config.toml
d_model = 192
n_head = 2
parallel_block = false
init_std_up = 0.0341
lr_mult_down = 1.5
warmup_steps = 200
schedule = "wsd"
decay_fraction = 0.56
decay_shape = "sqrt"
final_lr_fraction = 0.0
doc_mask = true
z_loss = 0.0001
Each number is 500 + 40 x the weight over its row's rms, rounded and kept within 0 to 999. Layers, rows and columns count from 0. Numbers have three digits each. The size before them is the row's rms in percent of the matrix's.

# v: layer 7 attention value, 192x192, rms 0.0826, rows 189-191, columns 96-191
# o: layer 7 attention output (transposed), 192x192, rms 0.107, rows 189-191, columns 96-191
# up: layer 7 MLP up, 384x192, rms 0.106, rows 0-65, columns 96-191
# down: layer 7 MLP down (transposed), 384x192, rms 0.16, rows 0-65, columns 96-191
v189 087:476435537475514522517507508444498492435548466489497536468432476504495555447514579512513584490479576453492570452433520491518590487472450595510467487445546528534438521436546495538557538483483465462474466527536496542522507437451437485413509564512428490508476556622537442538540473513565497604
o189 084:511534469561509472488527442523432489552523457491539522547497605522501513490527519544519545514485488544495434566588466510433460466562482492502517477544461526507522470560490582423410519540586594439503562501476524434405513501520542473509557472514532478576426451522471542419568476460447540480
v190 102:603442512525573532525524487558465524518503627483519538501510460470486459498513521540512506546454573535514475480475494397469529501474515489512508521532532360543442550540535540415474478545512569512487517560482543516531509517507464529507452555573490505480554529485461508504512463534466554517
o190 098:483503526529434440447547530517480514443480428516524446546483556488469492529535498498509474460468495503471553593449538500454480511509507579525480459417494635431472474473455434507545495501457420501494481479502525532533504495446506479549548448473479483541543504568508449506501516465489430492
v191 099:543486498437482532421436507445529516451446489497495536510469502496529497549570428498453466484423453451568432492497508513509529511494570481450456549481534502524490541472566507466537452534527486516506481482556625543519511534450488512413438553518507512556523477525526489507505527418456574527
o191 095:402527497492514467518440529581512455490522452489519513487492511407500527465472545501485485419549573534490493561467481515406503494506430484547575480508551480454497475524483485555605524479497489461445494573477492480506482487492503488581471435511467460484462462463474571568588521523481436527
up0 092:490529455515482495524462473494551576474522499502502523589521495557591513545511518512483476491479477561412451483496533546488470432551448540544573466529478449442496469548484459488497500489499492499517498484541458516504537572497479480487489419445501505499470475549501490540459444534537501540
down0 092:464610521599492485477529530498476458507461538580531516579558460485504474460475461442509515495435474530597450572497556502485410516478465427553545490499506460478525549501491486463476543524458531492422563486493484456525514483456519525464508518472500537482470515442469463550512476495542460490
up1 106:486470497521498516489581513474492489495486478566543525488422488509532448442495576494481508439546555550522510522481509539467497558483494553522490494485567498562478495486496506488550466542568484515513512506483494457485468471529564519481452478526457533518520514432526473466514461548459497562
down1 095:459543518592537458501491530501453494433492465486491445495514550526513534531510397471531530537538520511532470523502500449465589484518513477493426507485464539500512500483528529431477491465504527470552438473529506434524507490471478418496471443426458486525485448503620503461602496459500510532
up2 107:451531502420471528544421474473506494494462513487534539445495503415445590472522411496489521478571459483520560431530517450519528485522499500519496438508535490570538553535558530495487528455526502491506518476484484506490555506491471381464513549557477521451492542540423558543500501463512473527
down2 107:432427411528527577520542461487480440484520440534620539521410509472549482453501527498485533473400510557482528551471451531404450466499549489518460430541498478481582408551458523457490450500542481538491552481478454529477477557455549534480534486539486510489487496440492495528470515554531518549
up3 106:529484489442521458521492506518448467484519429464520529447483530446549509482506522508437526545520473527489433492543461543546520419512495460496534487450572519514448522508488488550510447536537506478428534540484515544528471468464468513519453519502600504436473508521507530500533573512534417459
down3 108:484530490475454482461508550538475490521453503535490507470521493524592458529569454480499446459487432515474508536422383534518571495532491487480520467524455444526555426467519538493494466618468535548475410423583429482495508578438511532502498491516471504525522483479529569564507479510489492573
up4 103:449445498492541455457536489558494550469530504597545551480450506467455528459487524473492559599539492489525531489444484389496448395509508469525523490527476491556472527504545520546565496472543562488462456565455489438447464484526497493478440448397515456507546460506421455475475484494566379559
down4 088:413510488516474506576483463427451490462476483421477488434524495562519429505558491516493494516501490474408541416510536485527491501478523480539489539535478466529488534516458505502494502510507521529530518547502516521535573456466499522453507506493511643508444545512517511546536537575516542468
up5 101:539429506539537482442539567519544477497458558493464559512527483439486474533530469537539458475447501567502479455574449530444487578431461508505546537412510518412514437516470519496484466536503515487502498511554527450483478485493467423452560517523530529552548501557523458446450555478505465492
down5 103:460477456500494452496543518479488488520603511514580498520489494428508524547552538492534464491471446438497507455565567517564527469465436481568474545520497465453464539506471431514502528483444557486506468475513496480549503524454464561495525501479533526448560521494491535481503512425487437559
up6 105:503531529537457484444512450474464512478516499503563476495516520474517593466479467502576465540583479429470513470499459507525464570488514525548429534508542504439549493462473485477513553520536492539532438475487532507532538464485502429452489586514526491445516592457510455560521466517542452518
down6 106:488477555442528550473489518495489506479440386514502511473541530562533454471552481500535497480578505460526444449478449469503516536492543488492499467525505564566491522486435525466478549527464472547538526470427506466464516502520482470552532496550448519392432432461526544599451413475440562530
up7 094:471480490475434457478507569483484472543558518493522570465613518503482553549480456543450508540500507454507528538514458515484489510539497492556516450549423473426476527428517487570499521497476575465506541514547470521503521457492474556491491532485490470457491484492523536462475499527498419475
down7 096:512517425480487491504522534544454514458459469465492516510465454493498515560468502509448520495489464528435556560474539471508437483467478459477514499461551436462572426480498499492493533582534441487535487448488483469501522486518458502498400508463522535453481452486524508431490537454560486510
up8 107:484445435492543438425498508456504536512526531540471530493483512555554531558494461502525569541485473489511456462468471449506518523555591538507478512456500488506508423520467474457550525553472534537496508440637510534506529439457535505493557593497527489518514470532538482487491464479438498482
down8 108:534465473543456539473480528533546584469482527528464498453446498512561539552479519535515489514492502451498529436449534423564490462466409522482496550426503511553543534432477539508559468482440521559566513506522547489570439463501478470459493457509479542528501461528533455452513469473444542523
up9 110:502520477423489571434425488541525530408541464541443497467481458555515477526501482565469521459549488568428588512564550484506427496442509461446533504498476448494540480510466457492501481468515526532452539531484507460538489565492517520489556562469575487465515477457535438459535461415528481463
down9 106:462592477531456507516536491582472491482507471487473549512535540526481497461476504453524493579413517538467408526499498545503413556473480577507528559538462444454448446509503454447480513533555455510523481495509452547505529517497477470520474477552495545494481420499563492563508474534515515538
up10 102:462482499439513495558482463483486485476529441429478516498465513498414510518481455482540527579490452442494462569523491443487516496532414465482482463488485506560476489462469493483549586492518523509510480494532533518480427530501449519516480545459489440543505499524469485546616504429485563517
down10 095:521423498529443432415530476583459522533534541533559519437435451536532521472525501521403454510493544537486537474525555502468497600441513487492474564466447454457490405570510506454530425478417566465509471506475456446509538475526511486551536413547524500492470429487493474467484497532535490544
up11 110:543507552568483500548520481495476538470627444449472512461530522509507527567514492437490534524490511576519563509467508526484530538539520537500541493534475520499499496493577536524521440495595438490513462485520497539464483461449461509522537405441578459517485501469480521505506491467504401514
down11 117:470530488419423432553564466482536557511457534449485524576549512509547516465577534512484486464431565484527541512424540520543464465473487472516527480501477401535516480483482461514435503479512449493493462453643471493492500574506535503419532437486495500512513492509466537454486498485474483469
up12 100:462467483479499449533492489610467488493531543461526557465433440500464471508514439531575566487512520444466470541458512417530610452473491505509520591458508533491511533471480485470472562503466488509514540471518486484536523456498561563532451556481474512497462470524500598470507513561476424550
down12 094:519502519535466499524538525534508445571477488478460477537449520428576503536497520537486456487465564457490519518534472538501481490530528556494523517502485490525524506473489574486534438511584483508503469487470484537435508483477529440484526486533469471493547519501433406449482497475455571468
up13 103:506471498484500536476385512492519462465568480515488535561500538570523503497484522534479490489540509517502547489545564549473483528517519520500497571534532508528574474498491514496521541564609454524483515522494493567453505470466457495545528571573498473446489500488480519517406470524498475523
down13 102:488520461506537569474513533467490503494425508501439450527541526479521471475437479471483529517488554500476522513491513543503488455532485506470506550380535507526522531548524496499463533483463497479537485546528482555431408498521545531492504470523514453506371449500487532516553581496518434432
up14 105:456458479482560418450531438519496479468471482528520510499498484468540460477520586460449428498505507595503442480522512586498505421576549509537500504490535493498478490506564522591497477505490480555487548452481513517584376518468537450531523488435593442433537476574524483456547524478495466518
down14 092:470533530456484578502503541583522485462555540522540528594477472499443530477477526506516509499523470481541504512496482454549545532505465469567508497494441448502543512464508468534546438418529504491520422470509491465447544491475503561555554512537434534543534504481494454464455484432465474520
up15 103:490462469529464490548588562418453376467538490528457529472461488552431497494534494552496503596531557494493469518465476556490511564561566424478454520494449554500504505471527467517524490520501490491464435466463480493460495546447510361529482476522535438463496556528445442487517477535595562492
down15 104:522514481509505498543521558491511496524471436568485483516547491465505479512551446419486432470521517466537507498481451489454502478578487515511468525514505471500460589501507531568491422511527519494505495524512503468463503478382595486500453501510525533505469549520535540517604464499473488417
up16 096:511568525494512539564435445483527452490507478531508485467541491504499479508459543522544500520397502499527447555540472545513507495536417472530519379550540470399561486449506497535553434493521450519462514498523497414519456498470466529554455516533456506422472503440469557565522454514549482525
down16 094:485565415446534467460483479519557571515517540523517520529462439528452523445437461522460542466526461506550558490546515574462519440508466547470516525489520531509469553499483508442504488495456515520492495428521480526499464560500532471528493482471510508516523507543493449472359481494429425462
up17 093:514476466463535512490511493514526492491527501381498556514527560396514582584547457473537562454399557563558506497496484505480432558544557459496532498502538491522564497460506536548460514484469509501477442481483533488556542496548462485545502552445511519486404430484526553464469432438477459472
down17 091:484546480498515467503511556463520543496514552475497477488510491548531485486464466527556448456411493475565498456506456483541522494426492485461433447564432608511517505595450475465470594570506515579463486451480500429490564615492468419488564474510507550542572546472474475489472500498500528505
up18 097:561493538533439509478526481460545510419442467419478503406500444507469566518494554575458438464482434510553399429490485507463525519439494480467534495437450462488473467475540470567533499497534433475489486527525483545543451450453453511503572437517499494474495468573519449515543526473497541532
down18 104:458520567490525530505547498513473463519479537515404513567454516550515446443520474460485439507476498536585471537463529526495467459489445517549463513596529487497517453517476496583492451500400474510548491494473493520451479526501560488605538521552530508487510491552411462460574516516484430465
up19 101:495485508443454494466523567454567462515508503483451581536501496538566542483494451531545579582472448464472480487493450491512468506469444613512575524537535490557515566499443522515462499455481541485519488475473584487500407471508475483599545465528476443501484557490474502483478508513445503444
down19 116:497511526451472481505471437480498473552510456560478537501524507486501444505541588448555509525443500515471444430472521496597550492501495556507560412439409477456505498543478518452517441446495524426539588505469532505468454394522462522576465495488474564505498544493548514553455486484486549479
up20 105:515531455563546494482541453497420465500513451534464555515495459485557476550572476508380507503469521503557545507496464471483471527557526501467377470478530497455512461466477483513481547460552584483512525504522509520509566514452531557468545527498501417445496501447559493445502462476521483460
down20 109:502525571503446474454408473536494549466542527522477469438430492517435519548486492527519474510502491482526434457508498483507450516471508467533582443464522542550519504426460449457557530495464469492513523499499524528548479520554451472494397562484498511579542558502499537489434510518511500487
up21 105:503513507526486485535421518471487501474507533585452498529542499537440482506517494505511455555580489515498547461541507428480484511559505451523476490520543495550539467460424509528554469555511522463435554527488426463433513529477593541522493557506491384525504430557500471468512467426541526474
down21 102:486501521467527477505522536530545493449563473462510432529487508545412590522560487475495468497480512514412480503434502513520475498502541539471495514432413480517534575557474495577481427509473538511519484495526435506551568488471477530482506470530522413460488411523498500457493443515512456546
up22 098:582549483524472537525453488503414526543485463446532528573482478464554509588377504523480504508473498497517552464592488486546541530470480504462556532502570543429595500484550417498469515514527467428507483536466536498481494490503559515495538524497553401505568517464532523435537520455491514491
down22 095:472507525461521580458569497468529480492452493474493491565520449467454493453494515415455438509516514494484411512483471575493495465483505474547495431519512514565516484435512528529452521457578499523436454478566468498478462505511512507528479523525525484481430573541454421517480466472511599441
up23 104:427480522513490504526514493551495510475500442484484491467377516521527488535484513509490475521512535528504462520535560499540556461536601573456447438502562458517528504457536471524498473468514538450497462478481547510469494506431566456406500503480534514545528496481538434484473486558485459505
down23 086:472487530446548546534508563459534514510502545581487508504534518437495486506477507464503478562529506503507462496506593560498522472492479503445463451467454472455518663506494485423491549521510508477473556475492538538480545520432484570542495502495562473489498542528691543530508471513544508515
up24 096:515476519466536539491504586503405493511524450519505515503506515392470587460491546588463443477542496534457505374514544445492508523425522438548388518484519549505491485537506499524393543569511539485526504505536524476415535503509507479472557461468505539547555510521514503539518495485480411518
down24 097:436539510490521532484429455580490514520485533554495578477477551490499452596503551528541525488498529479511524525503522468529497512511497509530458527524522444459528492531536443462466483498449427477472521477524486538513507497452498522518471527543504519459454484468569452486498466547482526469
up25 103:543450523500509520494521575445518473464461522529478498568514419502457489611453491527515504528508516465458528503484506504436456505544515562489545527406504497499483532504509578471531482562561528466542498488527492495478487446462603503515463526526460458510477464455497504557516542476477483489
down25 102:500559528493467523533528575444465531442460542506581465472487485528574474485513495523509509477433458497454489452436437483544526433503569514478464499519561531478427462539560539490526520527510490448525515525443513570474493532467482530514517511528473454519546472530517505503507523457562429506
up26 099:511574536524531486491467535469495527445535526536529425527519495504570527539564479425500503462508484447472564467515521421502485512514500498557484495452470446498479563500537418482484540504540501536458498381483524537429446381495557502445547511454526555571519433517519520537515427475481470473
down26 102:550596554463455533523476485481580582451384541448493483549515485533510523470515491552539505502435508531477458504449520503563536528500515527516468381527571505477519548562541483519518486541402557554482511499502486552507436553482467485522466533530477502456456583549589463458475501498458539476
up27 110:506555466424527499482488553434503544498474534524447455550570537545467458496530492511507496596454460536384476475529464410506453497477433491505468598434484477529558550523549497498559474541475560455490495428490587451467523483449472522529448494507439450508458438507435527486522568516510534507
down27 111:429496467531504524537460498507518581471551497526506495471481543461528463522580498483531502470532534495559484461583554476513514517480450502436547483485480521579463524447495531459480518492505492500530494557525468583509519506565458503474439570468396498480546553538525522553438484544506493493
up28 102:509523515492582502496445455425493544482504447396440480587533518558527490522463544548513490465492494437491444587517504500505403464519508555534469522514532527515538468502571404477469542496541460553457553524487612498502488588525571389468534486476504509472479430533487561466487456461450507475
down28 109:480514531505523444546496548445475437540523526491509521455530504548504464511506520501536457514547544493486484576490465527532467495469451490482497506562528547546547494506545446527587454475487429472581455509593575467502522560462463463450501505439499446372533554518510518614599515552478492496
up29 091:449525427501573435455532555518449447494526490481586531387452522495503529464522496518527529410439506496516456469470479486541472511449525466553469517452538469534504489480555505516487508458505467544508526519531509552575541507531524467538491556478530518547543460476554486494551477465484526548
down29 086:516540585466462483490515449500545474460493524502450434541509572517508625542509600428490455522498492542479509554573500512512556478549532527449524471489521532527506543502474546458485463516501521527533467474560522469430486513445471557499496499565548515461450475543507487498436561538418473518
up30 097:483409518488521504565509444499474457499527541467527535466493553461468499559476467419449622516487422554519526472510524460512578564505591505500547478532515463533487485481512558489474499553468502455489509477481559509533513488475479480539496505495476425483552540503488509475497561470564489505
down30 100:494544480464481490574373541464455479488450468476522510518520575499469438486449442481492484492423532535494531502593442466505546460492484464474527458501486519531517517502504533515475496477540404494544559530495409413442518521547510531446464457530501495426488500512477512513483530519445442520
up31 101:480541528428489416494522580511502542544466504493446491479557477484613475508567457449459453468531498490531495471538519470561535505438472540462454438475541504443482475473543464489508525463482487483458507544474492544530517507563527463499494475407483487431492491488476416527475449513484555491
down31 104:530575432488537515426466505512513471421444552519556430474533551521448592494534477481489509524542562467557452432509508515489514514514530459514475491499522494543520376399505505548498545525558507466511477499508509479504499470514457570447427514409547572493492516449503452533485493529470513504
up32 093:457536454473484500531501541471470448576564383563457413450531503476550514439485522434518518454529567529440537438533492483508538416540502527518488488422506451497510434567581549523540432559515507459577507498452470439482474459458485530495491516466503500485485505489537497470532554507463463484
down32 099:471506465514543527513558532535528546546459470431587419477496547547541500530480487476478495533504528525492433458474473478497477498511523428477469465527508551470452433556464564479519533431512482520455523654460482523438552516450539516502439487521509544513481507516534454501471499513528427488
up33 103:498518455547527517506446507492511431534538471480472466468502499505573486503592413482464489507548508450533449518485475520462578444530561433547441502490547506511522536430516433513562501496496615463452527456529519459484503434473451512569519512531456535526490511487530494432469520556495569496
down33 110:476470568495528471499488531495540506452459520526504455479538517479463494485489501475531497567426437521524514518449491508537509412504500478519514478471451526537537448521441525555514478492447463486534487512499502504485531563493531590469532481411462547505513577441475564533470549515462504452
up34 094:567542512488461515452591517477492515581498482492468503504458498501508536525515469510442479479536529479456539408617519396501491546515476472501524470563496467522474496461434434506499567466517536511523558449507440504464483434505560469479499468530477511527467466477445449487597426505558525550
down34 095:491539497520543572450468462535535496509511509481452538551461468437541477472486519545513514413476531514474441471462568510510534517524539398452503481451527529534519477502469531515556487554466511556466502495524499447514478496546481499468478510488442448443484558512430498502501525473461499510
up35 098:459482411489510551515510524454492417514476479466429495494580506498504498558451513529437523462479546509507503491519574493505425540494468458484517466514497487485537534436513466497450457543427525539491524526497476416499547487464512578545505519498506472497483451512431514508523458460522491493
down35 101:508478545552465427575447524507498534462537531477520494460499456465563419525545540447565534453474475544538526494437535470474581478509464581478566528472537457479516436553502466473527500489468488493450462548530487486490558536454504457493465452486515475470460505507449519543486448470486576422
up36 101:362555539517494571525493528450468488591472511516519538500521520503453575468530503459446501500454488490499441473494526455524461496520489536463457581519484475523496532464561518508460488526536551444556560438512446530506487493541468477520459562487527422501498508592498502452511399490483515505
down36 101:464506585512627499474538464563515523470435449464501533485479472556478474452485527488553424520519485552454508481493485512477481437478503579480502535482508534550466530537497491484513478556555545551504510440428535558448447464557504452442552609442483562430480546491404485483480446471502492477
up37 101:461482476538471528492524509400489445500488459543510483516407465472427510450494542471617486530510480461502555434457494546511563470497515534506617471519512478508492518499568486525505523557520490520502594521499548486445454484508509527536566472448460520497568469441455495517506474530523512451
down37 106:488510517537520528457562503508434514471530441550507444513526502475502502420462511569469522456402447492477518451569498506480478516478484428476468591503556483524496520461479480486556517583505462475479466530408487489440469481483477558553481517503373550568443485519478545555547489530545526498
up38 101:492480546553457419445472506542478522463525491488546545460473532557456387421509551542538505443527435522455530492499443460426534483525480496542508561535416545543464513464436457474615549532534536466541576493432570522552450453526450508475513494482499522485571459540503524490550433495518460520
down38 090:519439521557467521558522480494461493508502453493492496526468480468500568490482600462547414554497547536408506470467495514516493508540524477517533485513568482536517468465467546538511460470571526477515489544537485512539529450468497476553488602502542486509500538452582408576473506526485545545
up39 097:471501475442481523480507478578494497506544420530588489556467457479487491506482556464598499542496533512518476520545524565464461504512435575492505480474557471575434524476491496514508537484506527493484482544571519407541449499495526467506480471492552459486537429536524439509496462573527506482
down39 092:502505508521486513571529532516500471493427559605477491454542449528473498429432524452477503481599523538496491466524527491434502430505522495504533538467421466484443473465509480491457501531526444498497443509493446541520544492410456459527539512563532527500529469474482552445518491465493615487
up40 092:490464369490488528467560547558526462491496500398556566551565468527445483546484520481507547485490530545503469571455490441495571447492485488430455493472495487570498500432559520573488529508515475477486527562553578447573535460526544474476523545509478550538517541530471482447544538404529528480
down40 104:462511478423446551487498500523506454520514543548552434481533480512418522541493532469464472544524519535550501472486479496542468500488479476460497521597442481508478566502535494514529459547417511517504437441446486545454489513500478495503566545480492541431467535456585434548459528427538574455
up41 100:435423436550494519521505546606472494492504549521556534444440478543431475573556461441494440460503516471490539466489505538480528518588531486501486565552532544528490439483513499557502478571508480419489513509533481481511519473588485498498467539493597489515509557487462418484540556557495530473
down41 094:456451486552519486491532493516588531460456504500477467464555454550517525477497429501494540487461530526473493549487479470515466494383425541508506441530479511537497491496489512466531477431475532586580549478505464408548492556560493477549506502540529520494513464482591491524496433518559452536
up42 093:540431561461464542461566523549446503586531531516485446469507453475499517518501518532552444481553530517477498380530500522518434534514485462539488524525552530435464438458437573427443570553495482577463538471502468423457485515515462511480480493558432530539493427496490536555558491547506502443
down42 099:485538484549530422464460384459496500484513497451530480451504589507543463477512475496492455413432516534490497539495473522487480516501456464580490501566486527506508479579477549477527564453505462562476483489409482469498504493515474498425503484564372492531530596481516444508543510503525564475
up43 100:511515518472465501471453556551448492560462546469536506505494457483530501466508511536565501530451543553504425492498509505509491531458468502516510482527515521571490469489401530505531448557540458532446438518447495474549470514484471549620501421452567503473498511449447498467424570504452440427
down43 099:477491429428493579459504425555563487431479457468460494439529494453445547472504561545547405479584527540476481526523515475538555505484473492519469445519513512542558445520547563509540449465540508496505520558443509490488533630541429500539486538516519549475414491463501451495429442523484517483
up44 102:542481513552552508485507490491503546465482456493453462541458441523444491494453561553530442588578533563498508480544486482489489520506514522524540524519501520492554437424569461549456523548616457506504547451511598525536463525478528557487496563465413433460520449484511493595485443580446523480
down44 105:515527495411542483511541470501441487531528503555496487541500545518493520494466499478451487469440489509425433452474492533491570428466504583547478494491509461513424613554458463530533518476522482484525465546407451473555587492502493573463441589492476542463461540513544455496474514602459489587
up45 103:596447462522497472533528464538464524505450450530502483453467505470515518500519559517468479505408473489520492529532479467489497492448482519566561529449457512470495532497486426471616485480505457478452559547504482494447517509484537458526478483495428453483510439544507475479489526476468537433
down45 099:423501500483465490501517459508487492486511527434517495485531527480560450399405478427465507422555499572515534495483506486513488458473570457557525481527520527472444594464462485478472504543419520464439450509522526478525558554471501539447550464534520559555453501523649534498504490527481436511
up46 104:491549514532499521575514574528464502458500500485514522546528450519525518488472484520481479504435463548503474427505509508533509473551536560494469549492475486534454531482536537521517474490495383453477537447497523508578506493448517484561587437508495506513537454494492489455461529426541465397
down46 100:473457560510501574541517458510475529500493483456500556478549504446536503477511447515484524543562531554530476467548451483412487475519450529545465478524510483538469620471483522474528608579440548457513432508517538492486517472446481475465504459483517458587566530504612440455517481440511492441
up47 094:480435505476503418410507599525499518505587426460432442477483526461466474457478486506512482556513533572479515495542435523504521498427490533514468531524454435444504553489521458533556473476482508487517449500578513498515520540489467511523478499495526552489458523478529520416532464494468425526
down47 093:482516504543506485584501512502517457471487540521510469495425507447557482475472569576502528500466460544470502531501484459505505408526494443496509507524482529538444562545474463440485514504571475514477513526545486493467421493486399471540562485495467383480501479527489516459486505495514461504
up48 099:546519555460457494528495479438466491452529467568530561495448488512489510468509575507511461499551423485482475480496517563530407508506480512473448488472484528493487535525470447512471492558481475546394540507510490494509472546472466445581520436478433472522494478505481451464501468445496453457
down48 100:467553532494511588539529515538498510513422534518554508515529462460482518504547538477540441485476480468536513466448547539538460546463427557399523542475508476543484454455501444532467518497537490489460436470459529484520502507559534441513498543461502616499514502478463485514499454472565509471
up49 099:414504488496492558535544559500472508532466490489552482454512509469527477421541444529538552540515562483468501505540534493504463491509498460524494501524525486492489502548463453549455548469479482578451516524506542512565486517536562540500432444570481434569498476529538579468510478509379464467
down49 103:478433527540534560440496490501548496470560542475492415494474550539492559515502502512467456473533481454582543510466471514498502494511397466576448422534519547586480539503533468457556561476449530494628431488508536479511494505532499505520500498493569513501530486521464459458524505546468456535
up50 103:511507503529426444450575515449492506519523500426439529522534516482473483469504444477553487490472450486490477467469511550456468470489521497424487496491484529449470500588473514528516462483538474514470557506446543546495481516531479448568520498513500483512525532414533542555461493487456534559
down50 101:513435485512496472514519435494421420529428561565533420468487474466536588474494560502539518462540467544495542484464496470484529523428540474550494543555420568604517516539511538580473541566429508519493489517446530544500495475500483458517518515489461509531538503496425566546565438541463541518
up51 102:486523467507488509489483548530521454419497532504384570520492501555532487468499475528451494501599433561544456464437496458588437532493474476490462505525443537514504485528544496545515466506532530533581450499453445510484498486454623415528535509484490477472485491513461488523499518447502548445
down51 106:473508489467549576576476464446478518482512487471578453482452460524595514469453443470488491511451516531511573515463438507519534490499485565503540559499473516521511483528473470526500596515511524508497515485528497461457409524516473514530500445540478573469425499449571587497476469476479469518
up52 092:493535509482511574515491523517438409414478480488519479537548509532516477494561540517504484510511485494495540519528467496536459423540472470522570496468488566565505546465502443517572579476456541470488564452502501447554503478553488486457462517547471474464500520484478446523490422534519501473
down52 093:555507451447466461499578494535525597583507492540524476500501474437522538530507520526600487542500500634422583523541469521532545487482489499493504439540520420583435527443519489512479510490498495507490476470521512568477436526500454519472557496457564563503527437494495515514513471485420538454
up53 099:517468504476428568499482456483475528478493518583498475514475485489500482465540534558499503491518483513444453531477497431502524454456528584530496507490450536540551444481473469508528523510519444528465502571464591491574514516564570516559454550534483492495488601474457539558543499475454464475
down53 098:507516551505488468521542553516485510498510493459500402489512555513463541509619473500588516469537467485514509490481460516570493519496455473461531527520468494516518431521416495540505526550507504515543519479468473520494507518440537527528492482487481495477525560518409473470577558553493563518
up54 106:440557433445444435462558499461469482467503492527526479482504497578494511525494520449456506468522499475550539489480503489511519519470453497484470470483456521541455521490590513502528509468563438490507513510472488496505481509428581476447599482452502473484586487461397529514522562486456550530
down54 099:482497496504476500540535514510587487504514532497544517532554465587505543535477547573496514529525469446561564559436553497458544498526550487477538425507488519533550535472525518411588505514474491461500492599546468486469561494475500506466470501486499528603516482515533479560570586555476432500
up55 093:448457429488589502474434498500513464500533491530518532505489439536458519498471478453545516523533443536458534551465538530457463512416479494583542507528462480489535539571530476537529493496476545524467466477530486443561540541423524490542485601479503571511514481527446580479477511497539536444
down55 095:480564544485498457493408538573468482521547444450487564474500505496496525511492497531471483439551520433509510527555411456581555578508469518536455470498504493501478525470441502563577467582465494548541518476504487526517574476538480481487498431527535463537569416544483414580551506503541480504
up56 107:526486540516494459470520501498475486571470588461426441466464494415460503503531521498471434579448548484448520559532509524460603522559489482448443493566513486488486505489504478507533517502519501535555522480508554571432505469489484436508497479516522538506532429503439521560469510506595464510
down56 111:487513558526520467494588491498605472503547570576523523446430455480501511514469499479528454490502476563465531510535496506452429398470506460464550465514465505530517500546547551501566570454460569493494564459505435455490552495490484512461513578546486496502476536598529462438477565532446484518
up57 101:464553562559462513493493546494510556494443475516516437434494548501464479585496484424549449548517473532527438451521419483537517465544546513503399457538480517483462468534514508615463529580497537499474486416495452466555488466517585460493537529481527540546546535523471488533462463536519507521
down57 107:469454485509519488471488510497496498460491517526481525590535556529521500487517482474536560515534602506522483478418529551477482505550577489463622468498434522473509525513536468460450550422496466460513464485484462445521460433463473459531501574555567453504485473513602501476443604481524491480
up58 104:454437440517481513481514491523525434450466492489485519495521519467441428548468466510554459579499470546509552476549528501449441524490511470568522480427635511467503528549541556484519455535447554547460578471456557459512464477429459439518512478508515487498491519437509458497531491479546509582
down58 105:484492537524470492460584445497532535494436496472479488455487462480518489502476531521491488497478447484544452477486518505509477491462535485541521537553549437470522434532574564457457534489506447450498542476520605415460567561503494442456457429468489513535505473569465524478544498405476480476
up59 093:477489505528576472558466515554457499435506591498537550487534498532577471511413496493544429517514514480468530456555454520526504518515543503431537521600565472504510450473501451434501527452508456480558450547521575499551414521562467458497445451507489558497494516463510537470507540493468451477
down59 095:472457489501455517445493486544474566524486455529555516514489477472534538557568451527524521582490498523570431466495565526515513524498521483556513454505515527521511390512574540548553460519448504459519503500418597526474531516496494528385459494431485523482576505486411440504437525482539529521
up60 107:457542406552565511484509517496492508684471489492534471469528503490510561513477493491510528470554466534501518529452537518510467521519438467485499506505489466480531528447542521528526585517497529476432513545470492545488560470550436475497525529496517507466493458500512544403454437475441427422
down60 106:481494512593551579445473499550551473478541530516490456568463549493546536514473569511481532407540523467419525568509428461529474540523514489463448526548425436526509459491484507502509495398485495583524428530502473530466558494510454586480487493470531561505484521465467511433500481462552511472
up61 100:483504464567479458507476565466529491536457513489482512490578532465499535500542501578478498546584477580503469493499468498592541517499477523494423517463473522471499543433596519566527467551497560480482541517513477554481459441488480381479542525489537505471477474478539433523424519474591429522
down61 098:597549521434485415430523448480499543485455460500476500494529475544531534541556449521530473533479530451525539510468538500473558557439542522525410587482500431496538481469480581507471522525487521495494522444510445527490567530550521520419471465487460470527528503456429471528579474526497494468
up62 092:474506521430458477502512490481433464486473563458542487529510517497477492450529510564512504498476525531449523408447453498495433492465474472514450549523536503468544412463534528564496551525479456535398579518546487537456512527537533521530434468445520489495498510503528464548512490491528510542
down62 094:499461530488499535465560527527446498510502481539535511452525492503456520466423509523553432498483460522522462501492452486479492495542564538519542417482492556528449565494457524473508482512570505450499463559428490476464524519521512500382493561486445568418492518493469509485520511530465507506
up63 106:440487459511502475561514533454537522460526589511528524423559441422531520567539511521498472557494520453518510464494428479554488430476470458453496498445568471478502439494506474516381449547488472465534495504486472503548478541512503545498499477560481545525521568502479474492516534525493505412
down63 107:414458535427502486520487426520563480437481484533519490583497455457471444510508483515509475495513539507455542440520479513488517523494573585509556529539463492513471394566522515518503511495591471497538505530514507474615489484516586490472513530526521445416459471468450462481528567491523522489
up64 088:487511517465464468434483546404492497551505486447462471519469446414459548541512481529501501583470452527566447451539489495494439495534521433446498456515584530423476443581494542462499541586552501518517490519444513479531491441459458475511498517550516510595462471519449487529439463474539480497
down64 090:546549518475562567548555499453515502530444554488490508500491500471465504485575582545495483536496468419532536494432514520494521459498458488569540495547568500425515478488540536496453419456514542456493465545472428491556492504485523478422454466454467474519441613488451548488553514532516565523
up65 093:501459570438466512482486464489472460479475479434521512556500497449506557455469504462495515522547507542456507488546475381505504497476516487506580451447440455503454505500490605532411507524539437497544501543552493524503540524453532424536518557430492449456504514473471546529495476483511512528
down65 098:534514512543547497543436479457473579532539510526495519407491570485515428449556473431527533463455482543577439507504531504548519586502425376474549502505520540556460463502563501434547533430462509492530501475447554508511505485477457553508496425508473573577532498525495457424528497507474502509